python train.py --num_hidden_layers=10 --norm="rmsnorm" --rope_fraction=1.0 --attn_scale=0.125 --bias="all" --parallel_block=true --init="normal" --beta1=0.95 --max_steps=7667 --dataset="wikipedia_en"
Each number is 500 + 50 x the weight over its row's rms, rounded and kept within 0 to 999. Layers, rows and columns count from 0. Numbers have three digits each. The size before them is the row's rms in percent of the matrix's.

# layer 6 attention output (transposed), 128x160, rms 0.206, rows 45-63,108-127, columns 80-159
090:454472549503467464443542529374549456568404431528501448530419415494511518538467471569517505607447496440514572490508460533468546497413560534528488526429481523518487508505476548456434548501472488481556401583465516536464551484424454546544472560
099:442506439497425564474513437501463597450579540559455505542438444448433517476468401493501460502511475472431550397462499481531487509524571468507545573618463486399411434470494458476573479414475508430417568508422577419429502459455484461453472424
115:545499515526548534497495492493533475574505485393446581471511472486502544455491519501544432449491521524431453403553497486567456575531528607375426519471450488539526486529469456479539488452468493484551521361570485509455519385460530453499575487
094:526526507543504495504462484512524487531445514436548479480544493519417513619497487502547467602543459491529503494605449625493441532466451574388549534501468466470499465405459527511643449527514496531552454452559530476517461510536534485463475458
107:506489557496463536502546531535441526333516516454550458451561429408548570496456505524467494488503570518607497487533389527567508544437436456432529568504619526464499491486457438519548596505398444506524429432551475475499430515567519370543544475
098:501396519597464534599480555496519493476435541538535480570534535502585519436407395623463449492523569512487501554556471499492482516524459523536420503535565446558452409543490576520466490442462497509527371505581445550498506496535501489496495445
094:544453511498463566545520528454539432467404499517537527517460493487510487440518446407555513430506560525480475484501418528509521490524538469489558497475443516539539575531551569404550497511543525479454511429475524464462580453451435510467463525
096:477507439529534485503460509489576494548441423580544537456392514461534551480508485536420528478430475473470448557493509483524571509535458519514516527568462427547517521517546414467535523442505501525510538605434518566500455445423396534453564513
107:481513476465511437522475504505495505542597526604518458445529511512507410453476524429555522485463402497445415472555530501525632457472500504410583435598368492484518524486502553474564490550412437474531488470478519496445481579536524572491446441
106:435445523534492483526495484520533520469493543523518487559435484534457498560504545488497613480519484467460550520445469530508498464505498490530522360508505479511496454535628579509537472490488506396473443552490397541550549407512478472489483491
118:552376552484440441512520601548590519439467556497539428486431472473483538501526471491401460519465539557544493554479498603467563502571492522590440465535469502467470541550616486511524546534475469476474497453483494505586464564537466352532584534
103:580551541456496392560451529515432540510518504480403526478462570567515452522550580506556454516556441540469494450551532438644413464487549533538496439503503479548505471537509449556461384486485534574602495484534515544462474458484502531448489434
095:425546469531459366506458480429596512517564576419533486525567525529591538572499499506539497510462537484415474532556508587475535436529385443551543600494441456522526485503564422384540509527419422579419459453563534507511492440431451524381580531
095:526516513471491539557538499545454529542503588503587518512439489508493465482439477461455514523462459508521493532534561512453502507512482592564520512582478530485551468468380579463542578516490469465500599503473541462520534464508449469457500535
094:449461450513515534484572553483406429431478566417504571526556486432600481456481532514464485513517465505527519489524560482388542542587424438484455523518616570536542511452509470542500524458556513493500563482505501417512488519480514501417604460
104:487515505492526480548469510556571569534445489528486424522522405530553518513452414532505517625453599503471499525500422476460433493504553461403515491454534455460468485574623357465508528435454394513396599509525508538490535507510498446447461440
107:497541545479501420466486533497418516571446400463464368436589540585544448525459424470557389491437518445443522394519489468540585449450452635509467534488475546520519515565521532516501505447442408558483357529595508481539477527506463478563484546
095:472537512486449544486538405507500543604517459400478555536565470483600452481403456527512538516571559519571498461485533602452524452579514456530539554459476530475437553430453518437542463525501490561480504590471554420589534536527535480477507521
097:478479503476490487490431546452503552558566460495430628558497506532513492519538487578445461541520508609580558472518528525505506393490485623511419501436591523467600536534465381541536532364469504490439509499516411486487419437549505493449537495
113:429428518480517495487450571509501587556564512575491500512514470493537491435479514554536501547545494559516564560453460567485506536495481506570475407450593471459453500504528501548479518436538460415518444507588534451535573573536447471432486580
095:571593473483457449527424534449465515528432512519486486474565546452379442583424579504458566482476519469447517559395594425465480429490525513483448524472461467496454526512426397505480436614511474463498536374513451494514535479463542532525547502
093:455446579483494464536509495630387497508467482422501509405467576511524471490516626537497533394503473537567511506434608499547545438496567466534404521579459427464501507571502483514551540517554525495574516438487466480502427552516534549498510505
094:486508507452483388543403548492448557638558483520477524463552548465513422529594563516506539540522469430613395511446453565492566419556500542545448495578558485483600545466458588469571534520534543516543527515475486485494414577556468573526483499
095:576531552470443644467446454569549529493489547515526552509531491498521548501525464482498537498443433528471598499454553495520502469561585496528559549514538546583523516446470361621490500476480499472467564565524520472514525530486459423483488512
088:489600447471563559472519460505596431602555545461518544428511476519465461488441485438502459522437491461467585530434533575500511407465545497521510551413356497453462601516487511550467459438508447612571474543475495514421465496314501579520513521
088:556515547492443438507514548515429518458565573582522508454498548553441529488576511433530487448510468550468466533551488608449462531472439404430526431503487455507455528550506591469496584507506456483495531449448436497454480466514434639474465506
105:426579459471559411506484532535507514500515519512497549401524530546536498609515585557444494552529464504473563564445469510538456547506514491581548454394536511474437421460497504443439571664460533490478464519565453469407445527452374431536522458
101:561531543550419479508529461506376504458473470551499520546468412431463405530485488523465451507470515504499489572484471508395492520482517591505613468470494464402477420500530410526517552428515500450497485487573544496480543485437620461457513438
085:579481429433492496570423529496496520483437523433504479510508442514419451480567591515489446522497674524504538503571390489508467592445529566469448463509544494533440591573488459480557493454536514612504530506518486479478508510468473486511508494
098:568560464449488512569439522419541577582508413471491569444433623539504465410446499491438455515442443481474507438480480547498567541489475488498608582475491524569400481540480612502502532564545438553431473535540462451453441504600487438470561538
099:561569513510513527463500367494432472641487511440557547454526479523554346528535509481521440400456553506542490436542489477485515449506535490471434581466506451501543432525392533553491501484537550465568497504514455596465497535547482609545499521
096:383515445488466513554538507457503379420524492536521493487494490450464519500495501471547495576524589469574486586486473529459491447442488633465528548563453457434509471545478585531487577601526492447485567559491541489474496561515461584469486444
099:570502490491582535507445564542507514378503507515503512557521523558502388472515521408487524597448499522587422451536512516463569524539515418425451514463519517463519551517470633576521493453548445477622488562490438450491503469527458564468519494
106:483528398520607494403492531482564476486490548476431572463503551512545485461505463579525534493572419505520425479468472479388484447588507485455457477584507536482395487508588655555501443489548501528453527538502395509530520436574573494515518471
096:491454496438471505503471520560476529537419538540500499463410530465454413500552611539457475516519520509482526553512569426479559481479508521627463610535429524566556502543519432544484469444528505588473441504561535474550522493399480551584455497
098:405520533554517459436519497482506507595422608585526534379489550543582488491510520542554471513514430543478457481509550494497530541495490505569520503521422471508454468489481352411603499610480455518460455509578430537453413478405507501552567531
106:462474481455403476457572535503425523455534564526494593591481509441528457520565470463493518594561464481577524533483530511479413559561488456505594483501500473512593549403458629386522497601469497508517517475461570531449494443505577536562539468
107:564567531516451502576468461517413458469532484551508490442497465477434506483524561458512539476578488482434422510531451442553470593421374597476554475593460426403545520494479452447447516429463506371426554405507556588470526528481419467459452518
097:452516537523474443481561456446561558532441511564509500488493500495516489544444506555486548540521536493485553442524483436550538561611560464423549594393391546574456480440394520448367481593493460566477473540493598512496458581521388495604498514
# layer 6 attention value, 64x160, rms 0.204, rows 45-63, columns 80-159
098:537569502529519447509483625468572511505418487568570560509476435551473486477566471452486519511493508448530424513486466338485411468458479440401503476466534538435517450471530502480517583555567463525466461459435487522514543463462489428470424515
098:480527507380482577544517489516464520438504522542492491511502468523468366521597510503448500552522491505514451470510491454565521357436447466477413543474530597528472434431545460494514481506474460462532496416472555472569477417459451541531546570
108:469488539437576462445542525480431562543558480587448552536431527444526576411456486569433498538604438431490497492503522513426496478485473442516489560488473528482483518547454517524531396430476491462495462484501592527525519493451588439522498429
096:410461512521528457552465469518549523456480485517502523511509611428425523541510537598573423519482492516477516506563559500412456498536530433528538502473426423551465559548472462502363491535503460494541551521548553504593432498506480438523541459
096:472504523505519553468414435451473470549524533564357534529443524457453550525447422456580455552499578570498487480566509441419497406494453465531507533546444478510494507439513474435511514485435608547431539474542559510509487485541528496535538541
094:486485540532513533529577439589441392394481479487487512534414546504465545560491445508439616456529495529486551501481476496542399538474445608472535559577600390502519502519500568553588452470446534518497427406542467586550532444520548493500465514
099:462522523470537565495505496520497531562455491522553441535529524560429499401474521451546449538581545509439481520456550503488482491584480382464452528490550568542569526551551613582368428507449548416461533503459511474472500457558476539461500525
094:403463445416505522480415541408596513487523521474562571504571459509518522431526458521503565511608476498421644566392569548530464452486523539596492459540510492432569480545520519516474418562531429572466509468508498491558461493581497508488516548
098:466520516548500481472504462546554500452544473459516492456512470427528502474510555430497620613450486521409563546553463491476542551503509429375591500517465479504540516551542488527463547507542469567495657532445587464541531462618487588457483502
098:535553483597545403505471441565540466535446573489541548576504457558517514514499512536416436533498565497456531493578458473490506502535486549450518483498496502571553478425438557546531493533486553491569535504593463526511565503579532480466495570
105:530545562466496392436514469492551536467469486565472411471475399530541486457467430483481348545504528383471543516427485447481554432468442591490498476492474511503420474398614465490515483526531495518487437465535478545549474474528504421467315458
101:552478506546604558595541515461521538460472515379566447499512489635540496502560471470398551581496562571451434479601492540575451473482495536475563461460502452465524584617502490505512507502466558432508448427538542428515451512465506500487551390
092:476492488476328498469558386621466541576466430494437437505529449528525584403491597477442451509517463479480538536528500468556578469512591579545527456523470474397528481461451555485475476516474562489493532465403589534507501547524511491561534483
098:585511525597510496459503512427488528484539540548536583531542485476505561513504534477538536552590507427582570489456608499437496561500547522579530479474535435491564538408489548500590486527537473432513623599536463425448401465431560499412602518
100:516515513483630511477491541497469459470572510589507526469589636464555494458497590563480394525481598476461505489556472534455559496495492509535513450450480511453643521393562486486523460507440584445449500537481522548462606503442475526471539455
105:463550592440549442433414538462560510516501572608475482492424597471491415515442449536541511607450553484525531489536470425479478431451615516436529505486521511519436547596493533508454448552554550482538512385480506405500473441602476403498449617
100:554432537540485517530478460494489521460432506402322549442477543483487447565511424464584554484453506517502402484536502531484397418463509437513517524406474446456507517447562565558439524487559442599522464502475464498572582512523522516523492451
099:591545445540562561459497548524624500556461517566485485438549507519494504551509462526459485493523471498480495528415482538421477478432516488481525572489380521424575564512564470378468466502489466532534482422510525590490516481531493587529524538
096:541492483504512550559545527404470504441437484535448490523471595518544472544364465587383460511469446551451461516525430400514596560503596463507434452468613479438432612431547476457474376518561477550504485533507552521407489488538497517483479414
# layer 6 MLP gate, 320x160, rms 0.193, rows 0-38, columns 80-159
103:463528508380424558480460551511459443483498473529426531473499534618530503436442478566497603483493500561604535486564548482506504487495494540519498455474457567467570587396514600572507441560513459545545482494454465487471449538479523470612429596
097:481591482449469416507514416407437537531424480444490554520588477398447491546536477502451532500589448545508450468436442467504502488512509533542601434486445480419535371439515560467511482507463516379444521519561561566511498507466412549508459523
101:501491584550407493488508579565534428449471494436422513497530593472467517502552589575464501511412541461566447511489449414508465536511528386589475470569449534436409435464473549533440556455428435534437558418634489566498507526482583445465450498
097:557581509482568497629518452531604512413485471494503499527514530482572561493513398495402621505487433419435525431468479436489475481519541458493555491430360503472541501472471432431511383519407533465561537456427521567554489559593475421497523540
104:505495472521559502483485422528527406521560461528518461375506426514458481508501480531576508456406522455505442468561523485521475432456516534551546496496476541542546482427452508518604648483540447503476676556427407441628516423520519484497410524
095:517451502585535521445513620459461434462529492468446433414488498484508519515464494444446546551586407580452444523477553534487490474448568524499574423543526441501419431429390472491540436548486511474541513496519468449602439431514493483553547553
104:456564512492559544530558482494461481457503463573552440420530549508571487462436416470522560415498465586540584482505568497545486555427473478478422557574498539524507450517539474493541547531403472497514455405469513529409456542467515515453523569
109:482349523505487499444487520447426401483528580519521456440500421505613493539449513427343554563493497430535421402534508394557559552517459544485512491488522459535539469410511483518525493462437446487560555499492503515499450517509429438436459450
100:546535523527501488483506467497487574405564635553493446529512521534483522477414489508456588558477393480550528419379506461503569434495505493603495521422470450589420479492491411444464441555513543545491502420512384478513508428464504558514423500
095:448497504491564512507511496540479467546509527497477472575570486467526480599480498449413427504501637568542527532563567446444494486584411462496523496503540428383421478411467354437536517464437488458528533515545516494506530524430454489380521530
095:545543570675497455462589392492523489459463513524479474507486537455475586512506517499502525479586453595498500514495442530503484495562494496406489448445615544547514410489515577539495508428456538448445513564505586441538547496549439407524449570
104:549498514424506486516511459422445424490429443475507523514544542469643443564523498497580481498558598554448440521455425433401497513471563507525524511329443568426511487549461484472447546429506498461520585480493516465602512495526449534489461488
101:576511553507449557478521561538505520483483536569518372440488373574560565415428581461485489453432416569483469542468544450541527488524582474509415516494514538528552439549494452472381476402482641566456583500557445401468502464487493540486483508
107:504528447508468463501518433563497515538480503577463540598515491483474473446458562447519502455571470480506532626539480409522626540425464540502391466445472515473571465529612475580513479493407511560535428413509442640434535538584559467485515508
094:555612491555461529520506469481477563483359457473562485477543444502509519490522496529480500532558424459511447533436414495420540501473661602535564485450476488535478499463484513426515498525633530563417487483473495513481557429368446476496473508
100:583457483529545435509380462516452503510525485551574434422533366505482408512496504476474482510420485489578558559549467498445486472432449567489528545483447396474409546485533499572533487447509571473390467539564569572604417443529509422517414504
098:486484430506524502490494478477470534510536429536578463465398485525439398504509564482414480584434539558577374511624516496572488480479456498431486552477442482445481468380459536385452472564517504592525518518550482522524520492514477531517538510
104:550518552490444535550523533522537553546546526535581414461522548560460506449466606489474530520518549560473516429563456504485475499565539518389463435460469527530501521492448616545519506484523547534623466566432574447542521425447519529487467524
095:494504637537418479489485524442525596442463509480591495446392492517503527483471600459474552507422461586517544505530578408455464448458507425480439491656471634536519499488502399522531451423527520527511507506506480447537504580437473462487513475
090:555574516491511563426557509561525511533495528501507465603446455558465485483486432479470531475550501592441484520481552484468583509403434531477504419448529462424541448519441543547545437517486424447435580481483464370454565546465515533555550546
101:505522420541470566483534517482505521526553490487555465496468501490531452478531543430539507472447510509510488511566462534411464567508578516450570443538521528447576517454423537438510472660478467516504515539518457561417430484503509570552586414
111:468481491533450475464551523530577520380494486484539410562470507528459512543468567452524468539509444476558510465458560465511504467512530476467513413484481466409420501392512463561495464472449540519499608565494469487531376582547472465559438494
102:461453503505467505518568538470502438507524487463569469523573534428445485434471492478441428561479442621578519504417519462510481567423506487626449565406649483585411448586443544489507486517480542489508494472509523442525436474445519497545522503
104:507543468591530520471530441514474533501411501533503509521522572499491585518431489488455470552453464576567512517486490404514602549465433419494457549421480503495471522501478426545483525492417431477486460529489493505417603539538466464461493503
094:495458533557480484442487675598458463484534524552572473434484534462465488512507416494419579522472508520425460519534500493475512437468451452428516507537433536432524435489446522603494528502493494472442518383565507463467583503427560454409581482
099:556564432448581520524566511493564421521477548497569506434512565420542460501500491421462536479499561548428528543475448542516488424576492544537554557549546588536508508533481535476463459483439512390542547591484448538456491463524457510535530489
099:474535453440515491500528500565545496525435403460564442426490542502529504447569596496493457472476503503568470477382592474536634456513550391568421515547480536630541465520461554454519486486506523500570559487560535536540504465597473461551537489
100:537460477532545524506449549501480469505546546492583533523466494564567485481518554539504529594486496402507468570489506506434476499499536430433532530456482533382503491484407626573569556475522459453534532555418508510489491486527567494568519528
106:537497558508440530489415556500504488661564541567466477504521549445468416428477563534521488559476557494540452555516401456444549521475478479487484538584498505519527497483409458521444449575557449481516560422439458549516480490529552520494470578
091:466514582510504539444529477484484563410465589582577491551460404478516446498454502539469427499586412487563575455463482563420486619488497551557557499453492464482507498463535499449563514494544559506455561423548501491477563509521398515444407474
104:461607467509474573512529492557422601476517518540457453390516487501359451494546521458491457425477486575426412514461516565534550577452420555413579514502415465492458557456468547474518503528521489498445436481500502456528520534530504514501415522
102:571395462509484577545506522502473561403507498484480539556545589529529495531473451473517519428543489556556467537490609496559499527507485567457554461548524512471501562607489567522481559518498513436481464485467476436551500527543495546540410449
097:509458611490469490498452511482447521529500524530447503475536490472499481503491522509463448520405508407517488549474451509350567430529483433461386536499527625512524521483465470464534511586405465548498483528455573559503491508529478438508531445
104:545490561550376454486535561472437547478545614556467501458519463424500507564462491468505519500437458478442499497477465503537507482505431425434513481466451498481471451485542477540455516485544439333473461448420417517410486482519588391615482567
094:446504487510624563605563552510509542578417512585441477465502472533424421375525492477500404464543516488477500477580488496405566475534480517493523453527522469517467473522457531418463534506521430431486471549508402492458447424480531491581521568
101:452654538546546543563557571507464518484583482515526494529510470494510581492448549425496556516462482474526536507514447401359540496497476543489512502531518476484572491533409486558511484524427517512415556450418567548437588508451615474516552509
099:485468491529516515448486564446513594559503512534565538519521518495478471451660465472557569375449563452561535591501490431455522390498472393460474544578524574509487538523564491452556513524484482509478511491480500486432474553434543487485434581
104:587452541430465483562454495545522424542514471428510436407515517474465571463462555362445531530417440498615505620457545444519478493533452476493454464493478552499514398429545504544450482585567463525519470482503512417495594421549497538392476546
093:562551390547552636475486555437495521447468469537474476505526537431461553422386424516370493595499524561509418602498497480500527445526522518417487595501558499491503492501508471509523556516594508484504460450376471527524527451506510508469606447
# layer 6 MLP up, 320x160, rms 0.206, rows 0-37, columns 80-159
100:635485620446438466461538567510468515521545429441547495477535483548486603584464520480550467451481443534515452497473537469532542490581520484520534433483500441524533574537514485514566526448528472592576619548543477507518521479447555439542482496
093:575488485523450479558484449634551431471488568492545439410480573593473449445496531459502491477446491539530523598452461391443461593461454447491445431532476526499498418550507469466461459510442496479358460527507473607490488588480517458520443583
093:578468519452461553546436468493517525546474521454500471498463524535593484496531490484414463565445456528567530577630483609557583444469508497533466484507576493521507468416433406444581520495437551522568488497522512537518427488491560487495542504
094:461533385564377512564463484456438531462492562509499518529542525519506441461430457560484499523458437400422503471549415551498449481541399424443477549467540526457490544515438520443405439598486493558500511476469449559370507452538548483500520416
092:512449508431434522513378490516522451524609454499506572457512501506478520520528429428466608503442537576495494480449507543487584492502499377525564545620506504538474532509514445534517500485462482523495476526547540494613450559493549541374474568
097:458433520499559400536486565485445486513488424492420467598468462513538477504368401522514481521442498485542455444415468518517548522472446471543565478453475462514391465465511399449465525445506534496561536451544519439464633500530447510554524477
100:440555458553526530566457479635527505505527553429524467414526513476512485473531410477367509419454471533483443526516546497577440530546537431506508496538477526489577433522493627577537479477561445412553505555452450574491482472527549455521576424
113:478577450480530502523499546416632543488392502431510490467442429469545554445509516512393430490554498493455464505483526508574527463530485520521521498472499541513574466532549527547431523463521556471467483521565471506501549513574461537451437522
114:441450477487546552491522513423537450557503532585512614366571487517536545454481439420430542519486468513505499437571535506507497499479531466567425561537486453538524466516509450413388425472451557445532504526566503424518501524489543492540410427
106:449546431571496549487449505455459578466542476566470451430526461464503458551626532467530506516490507480471399473518481601491524536488555580469460461411530541529499550513487469497506392438516530487555552449518527475483480502519575497430423459
109:518389497514476532434450486541560475477536473462471494602439437505502483513478559518504512582498504548522464494458515525487560624414431434449456626469506458438539518411574421509511472463493470586430514449561454460479357509448513476518541497
093:540447456510564530480508512422510521524506561509553564585520447433561587526537580483418399398423466440546445495547462540586571434478533423530520478462486439510555517559501485586510527553544450460576567504550375519496508479510465545486504492
116:559438543475638556493445437431454535535505515546523495503507544533587552373511457475490485487445454522505567454447459476500489468423510538580468478590521498520411467477508550466458462472471539500563546507487415490390505462543471514564475539
099:451452529501525537575558539485550529556458532497476551564462491504532426476465537493537530501374444516467514588548546446560445534494428442437487353544513463475572590506372515494540498562467460534538404457516531485488485478579465601560494447
100:437437450512494536502436422441566614429605487492467533503480479593569562511524470532487507493579476513453579531412425574508450510504473508504464570500492522460461489517553426472373414580512533576446501466498557596412496481546580505446481477
092:531478408496496461458521525394429425530543506488454473501460532423501568528592406453528430505502403516458544444500423547516643506473495467417515562499466467564402529468524521474484534538554559533440470465499487483656486481472557533610522540
093:575471423523490485494504461542484447527477419473533500464552456615422461528520541449435532480524406517500487548478422484519494405438555559501407490417554481485584456501476514475476502493519440563535490578469436522526515506519551524446530476
108:492502568482466579562446567524530451554498529527537477509579551533544533368481451538428509501456501548453476523524474555437480473476414504461444468560493606505546489515504500512609435491560491437584520455448405441539443500514556523505536456
096:395488416551549538528559557523540492565520526524580484487506578345473541500576468469563512496445493487438492481576556484527540464417389534452430477501445451494518572437519537539461523489529376412540485527498398550504544513510472430518509501
093:482423426427483511471449510437465413400496494614507482508549497505524549462571475440543456437528493423557536407472491468499468528529467515485442601389547539547517487453481466465580456496588506563586400527533484544487374478475499517425544442
102:489402559445495459532423539512436544486519541513569492489420469442532440524468537550504466508506526493524503537453444454496475413497495479469458491487495536484459487489418475548559418419500582431521458496461402449494424508383611429480497557
106:559512541555414491503446427373544506530510537468528494475504547451513491505553526587499509405546562473485443479481409482651511533498488519478439454519561457554592546547467592460444456567571498469540401508489428495523579436570538563497428507
095:479513468551488530444512578474506474413475513479490454444426568507461652443507526444459497464476558511474497432477502455406480585514561447576457617573485515489477500522447526515596495510447488530580477594447569455508596429552514461492489595
099:487532479518550458467432616496563540416463509375492436405445441534591412520557524500490489513503521484523479517444520539457456524508467512547535380545504489497477509603541503550568580478542454515517479523500492441550513474474521537512480497
082:454570521486466501505542438490511573468419449456506514421497575438488470505478527580471540402378471440495532526406535422544536454508453519568501472456524523438545515389513459514473556556517496493512522602494513527489591406501625482542519582
103:500460456452583504491509390428461530511510584482375468421508474491490485561524484528487571493503535475475573500534580443488545441525480498507485492650536515470614556452546536466540558502559561511590578536535550490559511612493390470497474450
093:502557471482509449472599396507557467453438464516524534473505491575490567468572459469543487493514479457513450514435473530441521383496538566472474461517530643550520546541544472501567626519528422436534509541449549499490474497540651469458499448
101:553496397553477454648519535597546532468495388525513454547529527446517504459480526542415515501567449584439496503466450518420446542425512500594501501573472402506551472520460478463495510468509532546496499407418476523524536614457503502568460522
095:523445561514428471445458558478497658549570483534522525506501537402462429492531524500479512546562530552540462506525507531424624448576445458550454580528574472518467536388445471515491496427521443565528507505530499438483466537567582521511511496
094:555423451473524500509390542431517473474460428582422544610453589628533471504467510403503534517500526473484543581448465531601513512436465536476468522434527475510537471584588568547518434416490420556544492509454483551546508483510537576492499479
098:468483494478571544529561516394534505528422501507461431535372519486490505530531442457496568477536439533404418504545622534551427503570523389400511506550503547433459488484630510506497490459474459479500491510445502391535530566415502471447462495
098:495560454494486488524550535516495438542505492484527533497478380391393503534495517525585510549544419511413540447488556645479551446529435528505493472477526509523505474412530462492456424459482501548461447434503490489521539480483501479523499510
091:512400582528560498455515512496503426466502447515507509530578501551561388491415501478517522538488509490491514371535525583533588527549406505496561489486546471490626423493535559464504557480517489639466539493445631526493435517445492566447525389
097:531486513511526556451533608524557487442477446480517528474493479435477541488528451576473529519483528526523431491560470490550587526495527504507624522585649468555535528550489566533514507493453500520487491429496486483452476559451440444432487486
084:490436535451468495470474511596576557531458435468506483541441512455468617564449455466558511441475459539526586600569555430521604480493486522508531430548547454430494593540394575510468562476476526476477539594488470580471567447436547552451499475
100:463537476501528498548536468471494418580440401532530526434428500506533491522489528373563478461443562566465417488505551382435449418526476509538516375481479577492474522587522504415501472490428522425424514515495471542510542514445519445511466447
094:529473525491537553517609556493404486546484459499511476478567427500389525559485473636491477437502554568502490427543492615390481612543519458435562466566530520538495480528501613492479512500415550486420481501509481544458547566430483490488465482
106:498456547439457451596484463540516471495598490461504368570537494390527528515425516515502476438458572411567488540464540528507446467505487451453494464444570512479478412460472547586457521646471579441499432540529465416500511414523488538467510502
# layer 6 MLP down (transposed), 320x160, rms 0.139, rows 0-37, columns 80-159
095:544476489469472544461477568498490549403580550540523481475506514529477444582456548549409565467479457524517479458649572469493476408561484534460550474473431545446577465561490564603503537530480486469498543446441497446388478438479530438569381599
094:536461405458461454561547480472497519400377590403486515491469548477524538474508501515463498503547431525494496606462490513526525489545495489504476558509447520426528478550483336489485551496365491513429413477537531460510414572534440460472522506
095:493458524486595450502519570545585524461440448493430552477521445500583508472552537505509553437564595461485539460571520470504460543512443458601455485561517549381497495485442573462585604517431480500379495409531485603541590481577484461449529515
093:464477512492496585506490520519505586495493433494515510503584427553504495507517480455522453358403488527493510518489478606497553444437503513542440472536586581578482458536431601594602435505478532516473555516444482523564524505477650509451460606
095:569422525536426474577444420516503476496529425435539516479499468508468458577525567532583522580501496478464458413462541489530453511510490484523509565537494501578547542501513480579505598437471466532492648468423491484585463424535533540459495520
097:507510426505513546446524557491468417455489539508496552577529389489544442542618546597421463609404509512549545421458502575448536437457502455533451464514530530427459489584423562480484478474398496556395502465517472547526507488515530572491540546
097:515496519451430563454585450455493474489474562491498541511529501539510481515506425435533572503605470623489521445565552507534496560511505478580554478524611473592462402493552404371576460469564427466514418490518513478479524442506542535541458592
104:483521511422567563464535484504520509526495559439447485457456568439476499449501470516594547536504480615493486470516541488426415522490452612580498560503420500591503439483408369495529465467516455590458502490542480438459531443483469491524523473
112:552512530408495461513462482473480560554538564445429495557426390500516557457475522573446481505542408477453551481475535471576543538471468465487516533467455497558409546530446570557515438370397508591503500469425519541500499518490517527469534532
104:488527535483567436502449469437511487436479491537561503521511538469442470448553485418480538562431576532502474507550535547524538533471502500514457440447550486519542468510444587463539481521594494503519472552495510479405505403519448478593492488
106:453471531462445513526435456512509536540504536544487585490534474452532482467487514571534473482444402490486517528460503514539408436442596502504401537572557518491545454523449617577528466378478438522497459563541461479517589521562492517470574505
092:501535482531564495468502495502463427500493531538491520449494501505513426572482601530434521439438520519369476356523404515489498473562447451519480482398504499533487481518490496593556436424544547502538442449495454485573535460460486487538468523
112:578406539594606505460515433482544527481507536436513497504532441543543475441494427495474528447536573536511559470528500561511619372506595509569548536582556443562498456498536412537574556576498505580477489448449555482513514523474529463490463530
104:606493613546522545561472557558553484594504513445489321544548540479439506488526449474509533518448577538499542376498532542423465487512577514544519465496558600477467558517426414475465492486511566558454520528510509540541450516469546504471488443
102:465484450521472552481588466637556618437424507516525548480505542409514571455512441610531483534568451545560479552462550498525425465484529440539479360459518496535504544549503621499441429504487481509569524531455517552417503471483438544493524547
096:467416478525528459469550503522509559517522468510482509442532542481432505549449489555470465594474462503579410543556422495515523458517443484480528558477484547464526567447488707504494450415561534432479496593499578468577438563418523404469519452
096:574452466551570501519544491495530520568502490510526487499470486573571530531587514507462525502455556536466457499538444516512417394543516510512501530505485473430565455431574497481534528508494485514424517496524542557508567520504498523547463491
110:459535499505578604399514556410452487458447490493517532473535480508409460445509460499576554429473568514577528525547501479428542454436539461531423602525526544469590455442518522533550455509375488495529514529495522483500512455523585514519513613
097:405519559427536474508550401592491551475492560471593534574567457501506482501452457363471501540500541481576472559523527441614430559506556482474569426482446592449454470470493494501490524513483504555512464512522493507576568529442508447534499473
096:383487464465569454492575462488573452545447460538545520560515468520513463532375528424573480455496537494555489624489536553524586475542492489448521441447535436515575428566456478408519501508467635541517482415443527525464469528474465558558553396
104:526559563484476478537496477466467443458460517491424476475584519465343526468405468566492534461594604464443453468479486624472508473452570406494515513530510538579511498535621537468489482416532493433501516482567459455516507522505441554365425524
100:473526439460565559532520530498504503463524581420404552523438590484447537527512482446552529544404490447462552452489583528472500463408505633493511506526445517450462484502505647537435522600448516517500549443470530403520473558440486527524525528
098:422567536517607529520503502462500517446555476449418511413447511453471543501602501524463455423546538548401490450443442431599454474580600528549568532414574446491550551536462395495532509534486513503522500530525564529491438609505472549520535508
100:493522545526470464463581520494474510462499516473559446518428470503536478583553455486487352475518416497413543454526417549548523490478513475536545617516522519593489460438485329507448484467473567577453613499530497348473524569538459447536630526
088:534569541439481443514548459523437541487472443457586531488508460598459484516508481516589501502435497424504553524499423581372505523424532541540564481469513511456516457476561567493536564430497542546517451508538516420474358566597580543559513504
104:489498452484482482505410474516527424410438489546468569445567496486457538510507469577455553512522480497454465532535482463491573521479477426495394516571482406459542598500666470434481586398547455519492495458525455517479449561522427470486445464
093:481434514448551509517594527520480441442513436533558498518498523483546446449519495550578500475565507541561516473477490396509562457473435513488431556556515511547551534458497638420491573649475538450469455487499551500427516523522462481419427415
095:577561461524489530535522470495471486489436514464501521519469362457553469445463462556478567506583444544499449499592477442411528518378519508620535543579521464496457442498524439475494514591516542527482523531419476442485632609426466393566438534
094:485508523543417470500467476495447459533451511506586447532450481504385496477448456475564495588614577450502473438491462514596457510414507519473559519524498529467455449514460457451546496546626461507523497569499624432504428526519550525406446522
095:461498400517514415497501498497576482511520517458410483509491503449509513460465562514390471495471529391507523486475497516496501476481520435485483538570484556584481489546514488473377483456490475574607458592536495531517485493518408470462542584
096:385527449448508467436536509473435527475487434488622470609519511499443524542450467522454615572546487412546470484486447504479491529520463531512558501608489656482486521481514486479540466534561531540494517521557492447564501496517535527560469533
099:488486417513485504488560499485511584428505501492579508506573470413531498497569430571436529516648525456478548577445539512527525467545390451514459503535467486537391452504553452570469539549401478517513588499526442481645461448477437457439494523
094:575514473556465458498500529501493490551466527520630488528516562513588587509577523546515448478512520479546443432434490494458555405479557488526436520493558556437504527532482619440417540499486456434527543585394555470484474488507505491458480420
099:499517594583498514522479525513489567481481475527527420496466443473533492539536541562477485595550519533434617531459496464442531535484496456483570504507403483515513579522529554413568590504466527497561498527382472503480438471538378520586546465
088:529562513557500505477528494540431521435531526569456494493552465497520481606434490562521501514454550495536519472416382511565460410443495555411454512475467488564502520529573391479476357501538551533575496590487424514596494480485462448436427542
106:476569509465513487481456606495530510554488561582531507491474436500439442526551504456485436534500505508549483400492523513516452538522523557452406437482590503453513533418385360451587505613495506460437418488454562541576610514473516526485523483
090:508573598600521429509498506522589457473519571424397484482414535500544402405525562479503556520445586442468496467502564572450486524427498510463505492462521504445549498500457307589508456547507424502531488460449469514525468498500465477527508540
104:482525543455473395495475529451447359605496431471470505515540534547513547532491522451510565471466471564469590453427478549464546476458483479502480500493476546583498488507486403612542459627521569529411438512505504530565522405560533540463545520